Part of a small language model's weights: vocabulary 1906.
Each number is 50 + 12 x the weight over its row's rms, rounded and kept within 0 to 99. Layers, rows and columns count from 0. The size before them is the row's rms in percent of the matrix's.

# q: layer 10 attention query, 192x192, rms 0.0886, rows 45-65, columns 0-63
# k: layer 10 attention key, 192x192, rms 0.0894, rows 45-64, columns 0-63
# v: layer 10 attention value, 192x192, rms 0.103, rows 32-63, columns 0-63
# o: layer 10 attention output (transposed), 192x192, rms 0.0917, rows 32-63, columns 0-63
q45 108:51 44 53 34 53 42 69 64 57 62 55 50 44 60 37 45 29 56 29 59 50 49 52 62 57 40 47 51 47 57 45 45 59 51 62 35 73 48 32 43 43 33 49 46 42 37 47 57 39 57 49 47 47 43 51 47 44 58 67 34 38 61 45 54
k45 090:59 47 49 60 47 57 48 58 43 46 55 62 41 53 64 50 60 47 74 46 56 33 49 37 31 41 74 55 58 68 46 43 63 64 47 65 52 38 46 48 51 77 55 77 58 45 59 46 56 44 53 42 41 62 43 49 31 60 47 53 73 26 44 78
q46 100:48 49 54 60 77 56 67 57 64 48 26 44 60 58 64 64 50 68 75 28 42 51 60 42 41 43 63 51 37 52 39 60 41 54 48 50 48 60 61 38 46 48 58 88 43 61 60 59 34 47 66 58 56 25 72 40 57 48 81 73 67 52 55 45
k46 098:52 44 48 50 76 22 44 47 51 39 39 53 43 40 63 64 56 45 45 61 56 34 58 53 42 36 32 51 43 36 63 52 46 38 59 63 65 48 50 32 60 56 75 47 57 52 69 64 46 53 51 40 33 47 74 36 50 52 34 39 27 48 43 48
q47 103:48 33 50 60 39 71 20 43 47 49 52 39 58 40 43 43 77 55 53 48 41 32 26 47 38 53 48 45 66 58 51 56 49 51 43 50 46 16 43 57 42 47 41 54 47 59 37 51 43 67 45 47 70 46 49 46 64 41 52 24 64 26 52 54
k47 105:39 51 34 51 54 44 53 52 52 44 63 45 61 58 40 39 51 54 54 61 74 47 80 38 50 35 59 52 41 34 49 59 48 64 53 57 52 35 62 26 47 55 58 62 20 61 58 27 62 55 42 49 52 59 66 44 73 44 35 50 52 38 64 42
q48 095:54 53 48 62 43 50 37 53 21 58 47 36 78 49 32 50 37 52 47 44 56 81 49 50 46 30 48 39 45 69 49 53 30 70 60 43 54 34 49 65 33 55 61 58 72 43 75 43 16 78 56 50 60 72 66 46 40 27 24 54 44 63 34 64
k48 109:50 58 52 46 66 67 36 63 36 36 40 59 59 40 71 67 33 48 58 36 49 36 54 47 60 58 51 41 49 34 31 51 36 37 52 49 42 67 62 51 40 45 65 52 37 35 44 49 46 52 36 48 70 70 50 28 51 42 77 45 52 47 47 58
q49 102:30 54 45 36 54 44 58 49 47 47 65 26 67 27 24 59 42 51 38 33 38 44 36 42 70 53 42 20 40 39 45 50 57 43 48 68 32 40 59 52 59 33 33 39 29 51 18 21 45 13 29 38 48 32 46 56 49 41 33 54 32 44 54 38
k49 103:56 49 60 64 61 73 51 47 53 52 50 59 47 49 46 65 64 52 40 62 27 69 44 69 37 46 49 64 19 38 62 41 57 51 36 53 57 43 33 59 41 47 55 33 74 58 47 47 49 44 52 58 35 49 30 66 48 61 48 59 58 46 70 32
q50 114:70 52 51 62 33 51 57 27 64 53 57 57 42 40 59 56 44 55 49 55 40 69 39 44 51 45 53 49 03 50 39 42 60 26 62 47 37 42 40 20 42 50 38 58 42 36 38 60 41 58 51 49 69 59 72 61 63 38 44 35 52 62 61 46
k50 107:53 49 39 38 59 48 45 64 72 53 37 40 27 47 43 54 52 39 35 58 65 52 50 47 50 46 50 43 46 65 62 39 49 61 50 47 67 47 58 41 64 75 57 70 29 26 42 44 64 69 57 33 67 35 64 37 73 61 39 54 45 62 48 47
q51 122:54 42 53 54 44 48 62 43 76 60 46 44 48 43 42 57 40 41 58 69 35 58 54 51 57 54 51 31 40 53 50 50 51 54 43 49 23 53 56 41 33 56 51 67 54 53 46 54 30 21 43 64 43 51 74 58 48 42 47 43 64 56 54 61
k51 105:43 53 45 51 57 54 39 48 29 41 57 48 60 71 65 42 25 56 51 47 76 53 60 42 49 51 83 40 45 74 54 39 50 56 65 33 41 42 45 54 46 46 39 50 32 53 51 45 59 53 32 46 52 64 62 44 47 60 61 43 52 42 54 44
q52 094:46 46 63 54 59 26 67 63 34 45 40 46 41 58 55 50 45 47 64 22 46 40 44 53 50 61 58 49 47 48 58 68 37 57 53 48 56 44 66 45 24 43 67 62 59 69 47 49 58 32 60 47 42 64 60 42 52 61 35 45 37 41 55 57
k52 107:51 56 56 37 17 51 48 51 41 52 62 23 47 35 61 35 69 69 52 57 39 68 48 43 62 41 42 47 47 46 53 45 42 40 40 60 62 49 49 46 55 55 70 31 57 52 19 36 59 53 35 44 58 37 44 55 60 49 24 70 43 24 54 45
q53 102:68 44 41 70 37 55 57 48 37 36 55 76 63 66 46 56 66 62 54 36 51 65 67 59 38 46 27 41 41 68 41 59 36 48 41 62 50 27 47 34 63 33 30 54 38 69 57 61 50 40 56 55 65 52 64 52 45 34 42 39 67 66 61 42
k53 111:69 60 37 29 66 65 52 31 31 58 49 56 48 37 65 55 49 50 38 49 60 57 52 35 62 65 56 46 46 54 38 47 60 54 52 57 54 45 34 33 62 48 37 53 38 20 37 35 46 53 34 35 69 61 39 51 54 60 61 40 59 57 47 41
q54 099:38 47 62 49 42 73 46 55 49 46 48 21 55 60 36 44 44 36 38 42 68 41 52 71 52 24 32 51 63 49 55 56 37 83 60 50 68 37 69 34 51 66 76 22 47 50 55 62 43 62 59 28 66 37 37 52 44 61 40 42 37 60 40 74
k54 103:47 65 62 44 37 51 50 59 59 72 68 43 57 55 80 73 70 62 67 60 58 32 47 59 30 39 57 57 45 50 50 50 52 32 32 39 48 49 59 32 71 41 32 52 37 55 49 50 49 38 57 43 56 49 74 27 65 56 59 34 50 65 54 45
q55 117:40 57 58 42 40 54 37 51 28 62 38 41 40 59 47 50 43 24 47 63 47 51 43 54 33 59 54 60 55 76 27 42 48 52 45 52 46 60 45 69 31 49 56 59 49 44 51 46 53 48 67 38 39 43 33 70 62 59 55 21 61 49 49 59
k55 092:20 51 42 50 69 47 28 65 42 39 41 46 46 39 50 53 28 36 74 51 52 67 48 70 43 62 50 54 39 45 51 41 40 60 62 53 28 61 57 45 60 53 43 59 59 68 50 45 53 42 52 54 47 25 53 47 56 47 51 23 51 77 35 43
q56 115:48 60 49 64 58 61 33 52 42 47 46 60 39 44 33 45 52 52 53 50 38 61 46 22 53 67 39 65 52 62 50 68 42 47 53 58 26 52 52 52 21 27 45 50 57 68 50 59 56 49 36 67 42 67 43 36 39 55 31 71 61 73 49 50
k56 105:43 61 63 54 62 42 55 64 39 44 43 46 52 56 63 61 44 54 64 43 43 53 42 60 53 52 44 63 50 68 48 55 45 56 41 42 48 48 30 44 65 59 46 59 50 27 61 43 53 52 42 62 63 61 47 54 39 31 65 49 66 44 39 67
q57 097:30 36 42 41 43 72 40 70 55 58 49 42 58 74 81 56 45 44 53 48 57 71 42 46 63 40 23 53 39 64 28 52 63 55 60 41 36 51 29 71 29 52 35 60 42 46 54 49 54 74 56 42 54 45 57 50 63 63 49 43 67 63 34 39
k57 101:51 49 58 32 48 21 24 58 70 51 54 69 64 39 74 49 38 48 50 47 40 34 45 54 48 22 45 47 32 53 79 41 49 51 45 55 60 50 70 35 49 57 39 53 42 56 40 29 56 77 77 60 43 64 56 58 48 69 32 37 51 51 48 30
q58 113:60 66 29 29 58 57 47 60 46 58 58 54 25 81 54 52 71 42 42 50 39 51 50 46 33 56 44 27 34 56 36 64 67 53 37 61 56 64 63 41 41 29 70 26 35 56 54 37 36 47 23 53 53 31 59 41 45 49 47 66 46 50 41 65
k58 121:37 40 45 37 54 36 45 57 46 65 41 62 39 53 61 62 69 51 40 35 44 51 58 58 42 38 48 61 62 41 74 38 50 57 45 61 42 39 57 54 50 34 62 50 65 52 71 27 55 45 57 44 36 47 42 36 43 39 60 50 58 21 52 66
q59 114:63 37 45 58 73 45 58 44 58 54 46 72 57 45 58 37 58 42 52 68 61 45 28 38 49 81 54 58 51 48 52 49 44 34 52 60 32 51 59 52 64 54 26 61 51 72 38 47 52 46 42 64 35 38 40 63 42 50 57 49 55 62 58 33
k59 092:59 57 41 47 27 37 69 55 72 68 50 43 42 29 33 58 53 52 48 32 51 34 53 38 52 59 75 61 35 53 33 60 54 56 42 56 49 55 69 43 53 45 41 50 61 59 62 46 42 38 59 62 54 51 48 63 62 61 57 53 41 37 47 50
q60 096:55 30 62 51 38 73 62 47 33 40 55 71 41 50 37 58 46 43 45 45 66 25 48 41 72 43 59 58 65 32 63 30 48 59 24 44 56 63 44 54 68 48 54 54 41 23 46 32 30 45 43 57 67 51 67 73 56 45 63 34 51 72 55 46
k60 093:31 34 56 45 28 28 66 35 44 53 55 28 43 50 51 59 46 64 28 55 53 67 58 64 60 47 48 40 54 57 55 49 59 55 60 57 59 44 71 68 46 42 50 54 48 65 43 55 46 48 46 45 44 62 60 39 58 51 49 68 52 31 30 58
q61 113:39 46 35 33 49 78 50 48 62 64 62 43 29 52 45 52 44 49 43 60 39 49 41 71 45 47 36 54 52 45 61 46 50 48 31 51 80 37 59 27 58 40 49 25 56 38 54 46 68 64 48 62 75 58 44 49 44 21 41 62 25 37 40 50
k61 089:56 41 37 65 36 51 62 51 38 46 72 41 57 26 62 59 33 45 53 45 63 49 31 58 41 41 54 39 38 16 45 36 47 61 36 36 34 61 48 21 42 42 74 69 50 37 34 46 21 55 66 55 71 46 52 68 35 53 39 44 57 66 51 27
q62 106:42 33 43 45 34 54 45 29 35 36 49 67 40 51 66 45 56 50 48 56 59 59 43 51 37 44 53 42 45 53 52 46 35 73 52 53 66 40 63 44 52 64 56 45 32 60 58 40 55 16 47 60 53 48 65 68 67 63 54 59 47 67 42 58
k62 110:62 48 53 54 67 49 40 46 58 40 44 32 40 39 72 48 56 59 50 40 39 55 52 44 42 13 49 53 56 50 53 75 50 41 54 52 52 52 66 52 43 50 39 64 54 47 57 45 68 55 54 28 34 48 42 55 41 30 26 58 42 40 58 52
q63 107:51 60 49 29 60 57 59 56 48 61 55 32 52 27 41 39 51 56 30 49 56 19 55 31 51 52 43 49 52 41 46 66 68 36 54 45 53 40 55 48 68 48 56 25 61 44 64 68 56 52 70 47 39 47 32 30 67 40 38 40 69 82 41 56
k63 121:46 58 38 57 37 87 42 51 47 48 52 35 54 56 47 63 47 35 62 56 26 41 60 44 55 75 64 59 53 38 35 36 44 63 46 45 32 63 28 43 45 60 51 50 49 58 47 77 42 52 41 57 51 63 25 45 53 49 59 72 41 62 55 46
v32 107:38 46 38 37 55 72 25 33 43 42 48 44 51 72 67 46 64 61 69 37 34 45 60 39 75 58 50 54 42 68 51 60 48 62 28 42 59 32 61 60 47 57 53 44 37 29 51 62 54 57 25 45 54 87 36 51 57 26 59 52 49 33 63 45
o32 107:58 34 43 63 60 46 54 75 59 37 42 60 66 66 57 60 50 46 48 55 56 57 55 65 44 68 54 50 60 39 70 54 39 55 40 63 62 57 60 44 58 47 30 56 37 61 47 42 54 47 43 45 50 31 50 69 48 60 68 30 58 52 62 33
v33 108:43 63 54 44 64 40 54 58 58 51 53 59 64 23 58 51 56 64 49 65 57 35 51 39 51 41 66 39 43 48 62 38 55 51 96 43 53 42 72 34 43 62 56 47 51 46 62 54 58 84 35 66 63 50 42 24 48 55 58 31 60 45 58 71
o33 104:39 50 47 43 70 47 70 59 55 55 65 80 16 46 36 55 56 48 37 78 34 48 47 42 30 46 60 39 63 42 35 66 56 49 38 38 62 61 21 59 59 45 41 44 50 57 37 41 67 40 51 70 42 48 30 47 45 55 46 69 56 58 55 26
v34 109:74 37 56 42 52 53 73 46 19 56 71 55 52 30 57 46 38 56 31 24 60 41 49 59 46 55 34 55 52 37 53 55 34 52 50 57 59 48 70 71 61 28 48 57 57 48 36 28 39 42 50 54 34 67 46 41 38 57 66 43 65 58 46 41
o34 109:48 33 42 51 23 81 22 24 47 53 58 47 58 32 54 32 66 59 41 56 43 48 58 63 61 63 44 38 58 50 50 34 53 64 25 42 45 60 42 46 34 52 30 38 69 43 54 63 43 25 26 67 54 49 55 53 64 35 45 59 63 66 32 40
v35 105:63 39 55 39 55 40 44 46 34 40 47 46 56 32 47 42 35 35 52 59 40 68 37 63 47 41 57 47 43 26 57 60 52 49 45 50 49 64 10 48 42 59 32 66 74 62 49 67 44 28 72 48 38 52 58 61 68 54 64 48 36 69 53 50
o35 100:58 32 36 52 48 61 28 46 58 51 59 68 44 41 77 57 64 49 56 48 59 44 38 39 45 52 61 32 42 61 63 45 53 15 56 38 51 40 74 45 42 47 65 38 44 51 37 47 43 34 45 38 60 61 60 45 47 57 44 32 39 56 34 42
v36 104:66 54 41 34 43 55 78 48 60 48 56 51 66 57 54 33 59 47 37 51 49 52 57 43 43 58 63 58 73 35 64 31 53 52 38 27 64 32 55 51 61 52 53 53 24 33 76 55 58 14 47 52 45 62 58 37 53 58 47 48 44 52 48 46
o36 104:56 49 69 57 58 41 46 49 42 55 41 37 77 53 59 59 40 34 66 66 32 41 58 46 49 26 35 52 67 40 51 74 55 55 45 71 58 37 48 48 49 40 49 44 43 52 55 56 43 50 51 51 54 50 46 44 55 55 57 25 46 38 40 45
v37 106:60 38 59 45 41 28 62 56 57 35 45 40 38 68 54 46 50 65 51 54 46 49 48 44 34 41 72 64 13 58 52 56 41 51 61 66 53 47 72 34 62 50 48 64 32 60 44 41 42 71 20 62 60 46 33 66 52 41 56 76 43 51 70 56
o37 112:62 56 36 54 80 74 59 57 55 48 45 26 58 60 34 34 57 44 50 33 55 47 53 58 38 66 53 66 57 48 49 59 34 57 36 53 46 58 64 69 62 53 43 57 39 35 50 47 69 63 45 55 52 56 52 42 51 54 60 84 53 29 64 57
v38 094:47 46 42 56 60 38 35 59 56 53 46 56 62 37 64 38 63 47 68 65 52 48 52 63 44 44 46 61 53 35 52 37 64 41 46 43 47 52 58 65 41 49 58 70 67 36 38 44 63 45 40 50 64 62 36 39 36 59 47 42 46 53 59 38
o38 099:76 16 43 32 38 50 48 60 38 57 64 58 38 35 42 50 55 43 48 42 70 36 39 54 41 46 39 55 69 67 46 39 57 42 50 49 55 66 48 78 74 58 61 32 40 57 45 71 50 41 72 59 38 61 48 56 41 70 71 46 48 23 60 45
v39 108:55 68 48 53 37 44 60 43 55 62 55 81 38 37 47 64 61 29 62 54 41 54 61 66 36 20 36 47 45 49 44 35 58 37 54 39 55 60 64 25 50 44 52 48 58 62 65 49 53 47 47 66 42 40 74 32 29 45 23 29 46 40 59 64
o39 105:43 40 68 55 57 34 68 59 27 43 57 57 36 56 45 39 40 51 38 49 55 51 62 40 41 40 38 54 44 51 31 56 39 57 44 44 68 38 63 62 23 42 54 30 60 43 48 37 59 53 60 60 58 45 33 52 48 43 33 52 45 46 37 52
v40 118:64 46 39 46 47 39 32 31 49 54 63 40 59 55 49 47 54 46 58 64 48 45 54 44 61 52 54 68 08 59 43 20 45 48 35 40 38 56 51 48 48 49 60 39 80 63 52 40 41 36 27 51 44 34 51 60 38 44 37 53 33 49 51 58
o40 114:40 31 53 53 31 68 46 66 31 46 33 63 51 45 39 61 35 35 52 52 61 61 47 62 48 41 47 54 41 54 53 29 42 47 53 55 22 40 54 58 50 46 51 67 46 39 53 71 54 59 71 56 49 59 61 56 49 51 38 30 70 84 33 44
v41 116:43 55 57 65 42 58 52 37 49 55 57 48 59 47 42 45 40 56 61 48 60 23 69 71 29 51 49 43 42 49 42 49 48 43 52 43 50 53 56 48 52 58 36 70 40 60 48 45 49 36 59 67 76 76 52 65 53 46 49 52 40 45 58 59
o41 121:60 47 60 55 85 30 59 48 58 44 39 42 57 44 51 75 50 45 40 57 55 76 44 76 43 47 58 36 23 56 46 45 52 39 56 59 37 46 43 41 47 50 56 56 41 38 39 48 64 32 29 47 53 47 69 70 44 49 56 71 61 42 66 45
v42 102:37 47 42 35 49 52 49 64 52 53 58 42 44 57 47 34 53 61 55 44 35 55 69 77 47 39 56 65 43 52 59 32 53 42 43 39 55 61 55 57 44 33 45 58 53 58 57 69 42 76 56 42 40 61 40 49 62 62 34 55 45 46 60 43
o42 099:53 54 13 39 53 27 29 35 51 47 28 53 63 55 45 49 42 39 55 30 58 54 33 49 56 71 70 53 57 38 47 49 56 23 41 47 55 38 63 55 52 58 39 45 56 21 59 57 75 54 46 42 43 54 18 52 48 46 47 42 52 47 49 59
v43 126:39 29 53 76 41 55 47 60 60 64 61 29 42 50 57 59 53 64 51 63 50 60 70 69 31 52 60 51 58 45 45 58 58 45 49 42 43 41 63 66 39 38 61 45 28 74 45 52 40 30 71 51 63 58 49 61 48 56 46 31 51 48 40 54
o43 121:53 76 44 48 36 36 61 57 41 58 51 35 43 34 25 40 40 50 54 30 39 67 47 39 56 50 45 44 46 54 63 54 56 40 42 69 50 56 61 45 45 56 68 43 55 60 57 66 45 52 25 43 50 63 55 29 38 44 39 75 41 45 29 33
v44 103:62 60 51 36 41 31 46 75 53 59 38 55 40 46 71 41 23 73 46 57 47 71 42 47 42 41 62 29 32 51 31 53 59 49 35 53 43 54 31 51 68 53 34 44 32 52 55 45 42 60 35 40 39 51 28 62 38 49 48 66 30 47 63 59
o44 105:41 47 24 36 68 44 58 51 45 40 38 56 50 46 27 47 53 38 68 31 49 47 58 48 67 53 58 46 56 44 49 50 43 52 50 36 30 63 55 31 72 39 39 63 68 45 39 46 51 39 71 66 46 60 46 71 87 51 63 53 15 36 42 49
v45 113:39 34 38 65 54 54 50 31 57 44 36 52 50 23 62 54 49 56 64 41 29 40 57 45 56 51 45 32 43 75 29 59 43 59 53 48 32 67 36 30 39 62 57 63 41 50 66 41 72 38 41 23 58 48 45 58 32 62 15 37 34 60 46 48
o45 113:65 59 56 51 30 44 40 54 32 49 59 74 38 60 44 62 63 41 61 45 38 62 59 53 44 50 43 49 49 42 41 25 29 66 50 75 34 52 48 44 56 54 45 54 30 65 46 38 43 54 47 66 71 40 43 59 47 56 58 69 54 46 60 37
v46 103:68 49 25 42 57 51 53 69 46 17 26 34 48 52 40 35 59 49 54 52 46 48 57 26 46 45 58 51 39 48 32 71 56 68 38 60 59 36 43 63 68 81 35 67 49 31 53 42 36 63 37 33 49 49 58 56 73 55 55 57 61 51 41 63
o46 101:30 46 29 58 49 32 47 31 59 66 32 56 45 47 67 56 41 32 49 45 48 50 52 47 63 62 67 68 49 45 46 32 53 38 51 48 47 63 29 49 62 49 31 62 10 56 58 35 43 51 64 47 43 41 53 47 45 48 68 54 54 60 43 33
v47 094:63 39 49 34 42 55 61 71 60 50 37 43 51 44 54 44 42 54 44 57 61 53 47 47 47 47 52 47 54 34 56 55 45 53 26 48 46 55 58 48 50 41 40 34 57 34 41 56 29 48 48 62 41 56 18 52 75 76 68 47 70 71 62 39
o47 098:39 39 28 46 55 57 55 62 62 65 44 52 45 41 46 57 65 49 62 57 51 46 43 54 49 58 52 62 54 60 61 73 36 70 27 43 67 56 65 67 68 42 67 17 51 55 53 59 53 49 31 46 70 57 54 60 30 32 67 50 56 56 60 59
v48 102:61 35 43 52 54 49 31 47 40 60 62 59 39 49 75 58 67 50 42 29 51 49 68 22 41 59 46 51 50 41 74 60 51 51 57 49 54 44 37 41 65 44 43 55 35 44 29 41 55 41 33 69 45 53 39 28 41 46 65 41 51 44 54 74
o48 102:44 61 42 42 45 47 50 60 57 54 44 57 51 52 31 56 59 56 49 56 65 37 55 57 29 48 63 61 72 63 60 41 26 43 47 43 66 63 40 41 68 64 36 52 71 54 44 35 45 81 32 64 54 54 27 47 48 53 52 61 51 53 55 59
v49 101:65 38 72 71 47 37 50 39 39 69 48 45 31 54 59 54 55 37 47 41 47 29 59 46 52 49 55 63 49 52 47 29 54 51 41 56 35 30 39 48 50 61 33 67 55 45 58 45 87 48 54 72 70 69 55 45 42 42 63 57 30 38 47 45
o49 097:32 56 56 71 46 38 75 55 57 49 55 55 47 42 42 34 35 67 47 59 66 69 63 59 44 47 38 54 54 55 56 60 64 33 62 43 45 45 44 46 54 45 52 70 38 14 48 42 22 48 44 64 55 46 56 55 56 52 47 41 54 41 49 55
v50 096:55 40 47 49 48 50 64 48 55 47 63 72 69 47 51 37 61 51 60 70 36 41 56 49 66 55 57 61 38 61 55 38 61 42 33 70 45 60 50 43 56 63 46 59 54 61 43 58 44 53 44 47 69 52 61 78 38 37 52 49 50 41 21 39
o50 098:72 53 51 64 51 48 28 52 67 49 36 37 53 31 31 47 51 67 27 36 49 71 63 37 49 45 39 60 41 36 39 70 30 37 58 60 42 58 63 64 50 43 40 50 56 31 56 40 49 69 44 46 40 69 32 51 47 64 51 56 66 35 56 54
v51 103:49 30 68 54 36 44 36 44 48 32 42 26 71 52 58 56 54 61 43 47 42 52 66 45 68 49 52 49 54 62 34 64 45 41 40 52 73 66 26 43 50 59 49 61 41 55 23 48 64 63 28 27 44 62 53 53 64 35 62 64 44 48 47 43
o51 105:67 52 50 33 49 57 63 61 46 42 52 59 40 42 59 49 56 28 56 58 66 35 47 70 33 49 40 68 56 41 68 38 33 51 48 67 27 44 72 38 55 59 55 52 34 54 46 53 68 27 70 23 68 42 61 54 66 69 60 43 47 47 60 39
v52 106:45 54 50 49 55 36 28 52 28 43 43 49 50 63 62 44 33 58 58 42 60 39 58 32 30 50 59 60 29 56 59 45 36 32 56 51 48 61 28 58 82 14 47 58 61 35 67 35 38 48 50 56 35 59 49 51 50 45 63 51 34 32 37 17
o52 104:65 49 57 41 55 52 55 50 81 41 44 70 43 49 53 43 41 47 42 50 50 52 63 49 39 49 50 32 53 73 41 42 64 35 53 47 36 55 50 61 50 56 28 39 51 41 57 66 38 40 58 51 40 38 48 56 69 41 68 45 66 54 59 65
v53 115:25 71 41 37 47 49 67 67 15 58 52 34 45 78 54 62 40 48 56 41 56 69 44 55 55 49 63 38 53 30 47 40 40 48 29 44 48 29 39 58 59 54 51 37 62 30 53 45 52 44 19 63 48 41 30 33 60 41 51 60 41 57 51 57
o53 118:55 33 37 49 48 59 58 57 58 75 64 31 57 37 43 75 61 64 39 38 53 40 38 56 45 28 49 41 72 53 44 44 54 29 58 39 45 49 46 54 67 37 54 29 55 55 71 49 40 42 67 43 33 55 55 49 64 39 54 55 36 68 43 44
v54 110:59 42 58 39 44 51 53 49 54 47 70 48 33 47 49 65 48 71 54 55 65 45 43 45 54 48 38 40 37 58 56 94 36 55 62 64 44 57 49 40 60 52 56 53 65 55 35 54 19 50 56 34 57 61 72 39 50 64 56 53 43 50 68 32
o54 107:54 52 55 31 77 39 51 27 47 41 48 37 40 49 42 50 41 56 26 45 64 59 44 38 55 53 54 65 52 47 64 56 59 50 33 70 63 46 69 37 47 55 62 19 45 47 59 48 51 51 53 53 27 41 43 53 53 58 46 37 55 54 51 55
v55 095:35 37 46 37 47 70 56 38 36 46 59 61 33 53 56 68 50 44 65 66 48 72 59 46 40 42 60 38 52 56 78 65 65 60 37 78 26 55 35 52 34 61 49 49 52 65 47 60 53 49 60 44 50 46 67 35 53 56 74 29 67 33 56 50
o55 099:59 71 41 60 72 35 52 59 44 47 43 78 65 47 51 41 33 46 38 31 44 59 63 51 50 75 59 58 68 40 29 50 59 33 59 68 55 47 43 49 35 47 35 62 45 46 40 42 62 75 42 33 67 52 29 39 49 66 64 40 42 41 45 55
v56 109:55 36 72 58 56 55 67 49 22 30 51 54 54 31 45 60 26 42 64 49 58 42 61 26 41 62 10 52 49 54 48 43 66 53 47 71 26 40 55 73 57 52 37 80 44 53 40 58 45 55 48 39 53 65 60 48 58 53 54 62 33 43 39 36
o56 103:48 51 26 34 42 11 41 45 49 44 32 65 43 53 73 32 45 58 46 50 47 60 66 49 60 60 71 39 28 69 54 61 58 25 51 61 38 49 52 60 53 51 29 61 40 20 48 59 46 45 48 54 49 55 43 58 42 53 53 35 60 43 61 36
v57 107:52 38 48 57 73 57 62 54 55 54 57 27 43 43 37 26 70 48 39 26 48 35 42 57 53 72 50 70 57 55 48 48 58 48 62 40 58 60 57 73 44 39 58 62 69 57 70 64 36 50 59 42 47 56 50 49 51 58 58 46 59 72 53 46
o57 106:25 45 39 55 45 47 37 59 71 44 59 30 54 54 45 29 51 52 72 35 48 59 71 67 19 42 47 40 47 50 41 62 42 64 41 71 68 50 66 37 41 45 61 28 43 43 57 55 49 51 56 56 50 56 44 53 63 44 52 69 26 34 29 53
v58 099:62 30 52 48 60 45 45 44 42 40 55 59 38 23 35 29 53 72 64 28 39 57 38 42 55 26 40 54 42 42 46 55 49 57 56 32 73 28 47 70 36 50 51 58 59 53 49 62 34 44 36 54 56 60 45 35 58 42 39 58 40 45 57 51
o58 098:60 40 57 30 43 55 61 53 47 47 59 61 62 37 35 41 64 45 39 57 35 46 62 22 46 62 52 62 47 74 77 38 55 41 17 61 34 54 56 69 58 38 67 45 48 41 33 44 53 52 53 49 36 27 54 50 29 69 42 79 55 72 40 36
v59 104:44 62 20 41 52 49 60 38 44 43 45 45 48 54 53 41 49 53 41 38 74 39 62 55 63 64 38 45 42 52 55 43 50 56 78 71 34 41 46 38 62 53 63 63 33 28 51 54 57 42 52 61 62 29 51 21 61 50 28 63 62 48 71 55
o59 104:42 64 57 32 67 47 65 61 35 54 43 52 29 71 26 51 61 56 50 53 39 56 49 45 63 31 65 60 65 33 63 63 58 66 56 47 34 61 34 62 57 41 60 42 41 79 54 48 73 58 55 59 54 63 42 47 67 46 74 64 48 34 46 73
v60 107:47 57 49 41 41 33 58 52 50 50 37 40 46 50 48 51 36 77 54 63 28 59 49 26 32 77 39 43 47 39 52 65 51 80 40 39 54 67 34 38 41 55 47 70 33 38 56 53 55 53 40 47 48 54 56 42 76 61 54 54 45 69 64 51
o60 106:50 62 27 42 68 77 56 48 48 39 33 69 46 56 74 64 40 41 40 39 43 58 62 46 42 40 54 58 51 67 53 56 56 74 67 67 56 44 48 41 46 42 57 51 33 56 61 63 34 79 73 50 62 45 62 25 28 55 68 52 58 47 44 43
v61 107:67 47 74 43 61 45 60 34 47 43 42 64 62 56 45 45 42 46 71 57 72 61 54 42 61 49 66 44 55 37 26 41 53 53 47 46 49 73 50 49 51 59 47 66 51 51 45 58 55 52 59 59 42 46 67 37 62 62 56 65 68 61 29 39
o61 107:43 53 42 51 41 20 54 46 76 42 51 59 51 34 50 46 60 48 26 57 57 52 61 37 61 48 68 54 46 37 52 52 53 54 72 49 45 42 68 34 71 29 35 48 42 51 56 52 53 32 47 45 57 48 64 62 52 44 49 64 42 27 38 58
v62 102:55 45 46 39 49 31 57 43 30 33 52 62 30 48 47 62 37 44 54 44 47 52 59 43 44 54 56 38 36 69 47 62 59 61 47 59 38 40 63 44 46 47 42 53 60 34 35 42 58 58 37 41 55 37 25 65 39 47 43 40 36 14 38 38
o62 102:64 47 56 37 65 51 61 75 63 38 55 66 61 34 43 64 68 53 37 39 58 43 57 38 64 69 64 55 56 29 53 59 48 42 49 43 46 67 38 54 66 39 38 53 47 54 33 57 30 50 49 49 44 57 58 47 55 54 55 61 62 59 49 44
v63 114:30 54 52 43 50 49 39 41 68 32 50 32 52 41 49 56 53 41 54 49 41 67 54 40 59 48 35 35 44 34 58 47 79 42 27 39 56 40 36 52 51 69 35 47 38 32 55 32 63 53 43 51 46 53 54 70 45 36 35 59 67 43 66 44
o63 108:49 41 61 36 57 37 62 68 49 36 42 67 60 64 36 45 56 44 43 60 59 52 49 57 63 60 33 50 59 58 43 56 41 41 58 57 47 38 55 57 70 53 40 47 66 76 57 50 41 47 69 62 68 51 45 63 34 40 62 16 60 46 58 34
q64 076:56 49 53 25 61 26 56 54 42 66 75 52 56 64 47 47 56 61 50 50 27 58 48 49 53 58 51 29 63 56 59 55 50 38 52 54 23 43 75 46 57 53 26 40 60 37 36 55 38 45 20 43 59 37 56 47 51 40 51 49 65 56 29 37
k64 068:38 68 40 51 40 60 72 47 51 49 14 63 44 54 54 43 38 48 46 45 52 54 73 60 45 52 36 54 58 60 52 39 65 51 48 45 54 36 43 50 57 53 46 53 43 49 42 45 36 63 52 63 53 48 34 37 46 51 53 59 28 31 79 42
q65 077:58 43 54 41 51 45 59 29 59 66 58 50 42 57 42 57 60 41 29 54 26 44 57 46 46 45 44 42 35 55 50 44 36 40 41 38 67 60 59 54 39 76 66 61 49 60 39 49 51 64 55 53 57 60 70 15 50 47 65 33 63 46 42 68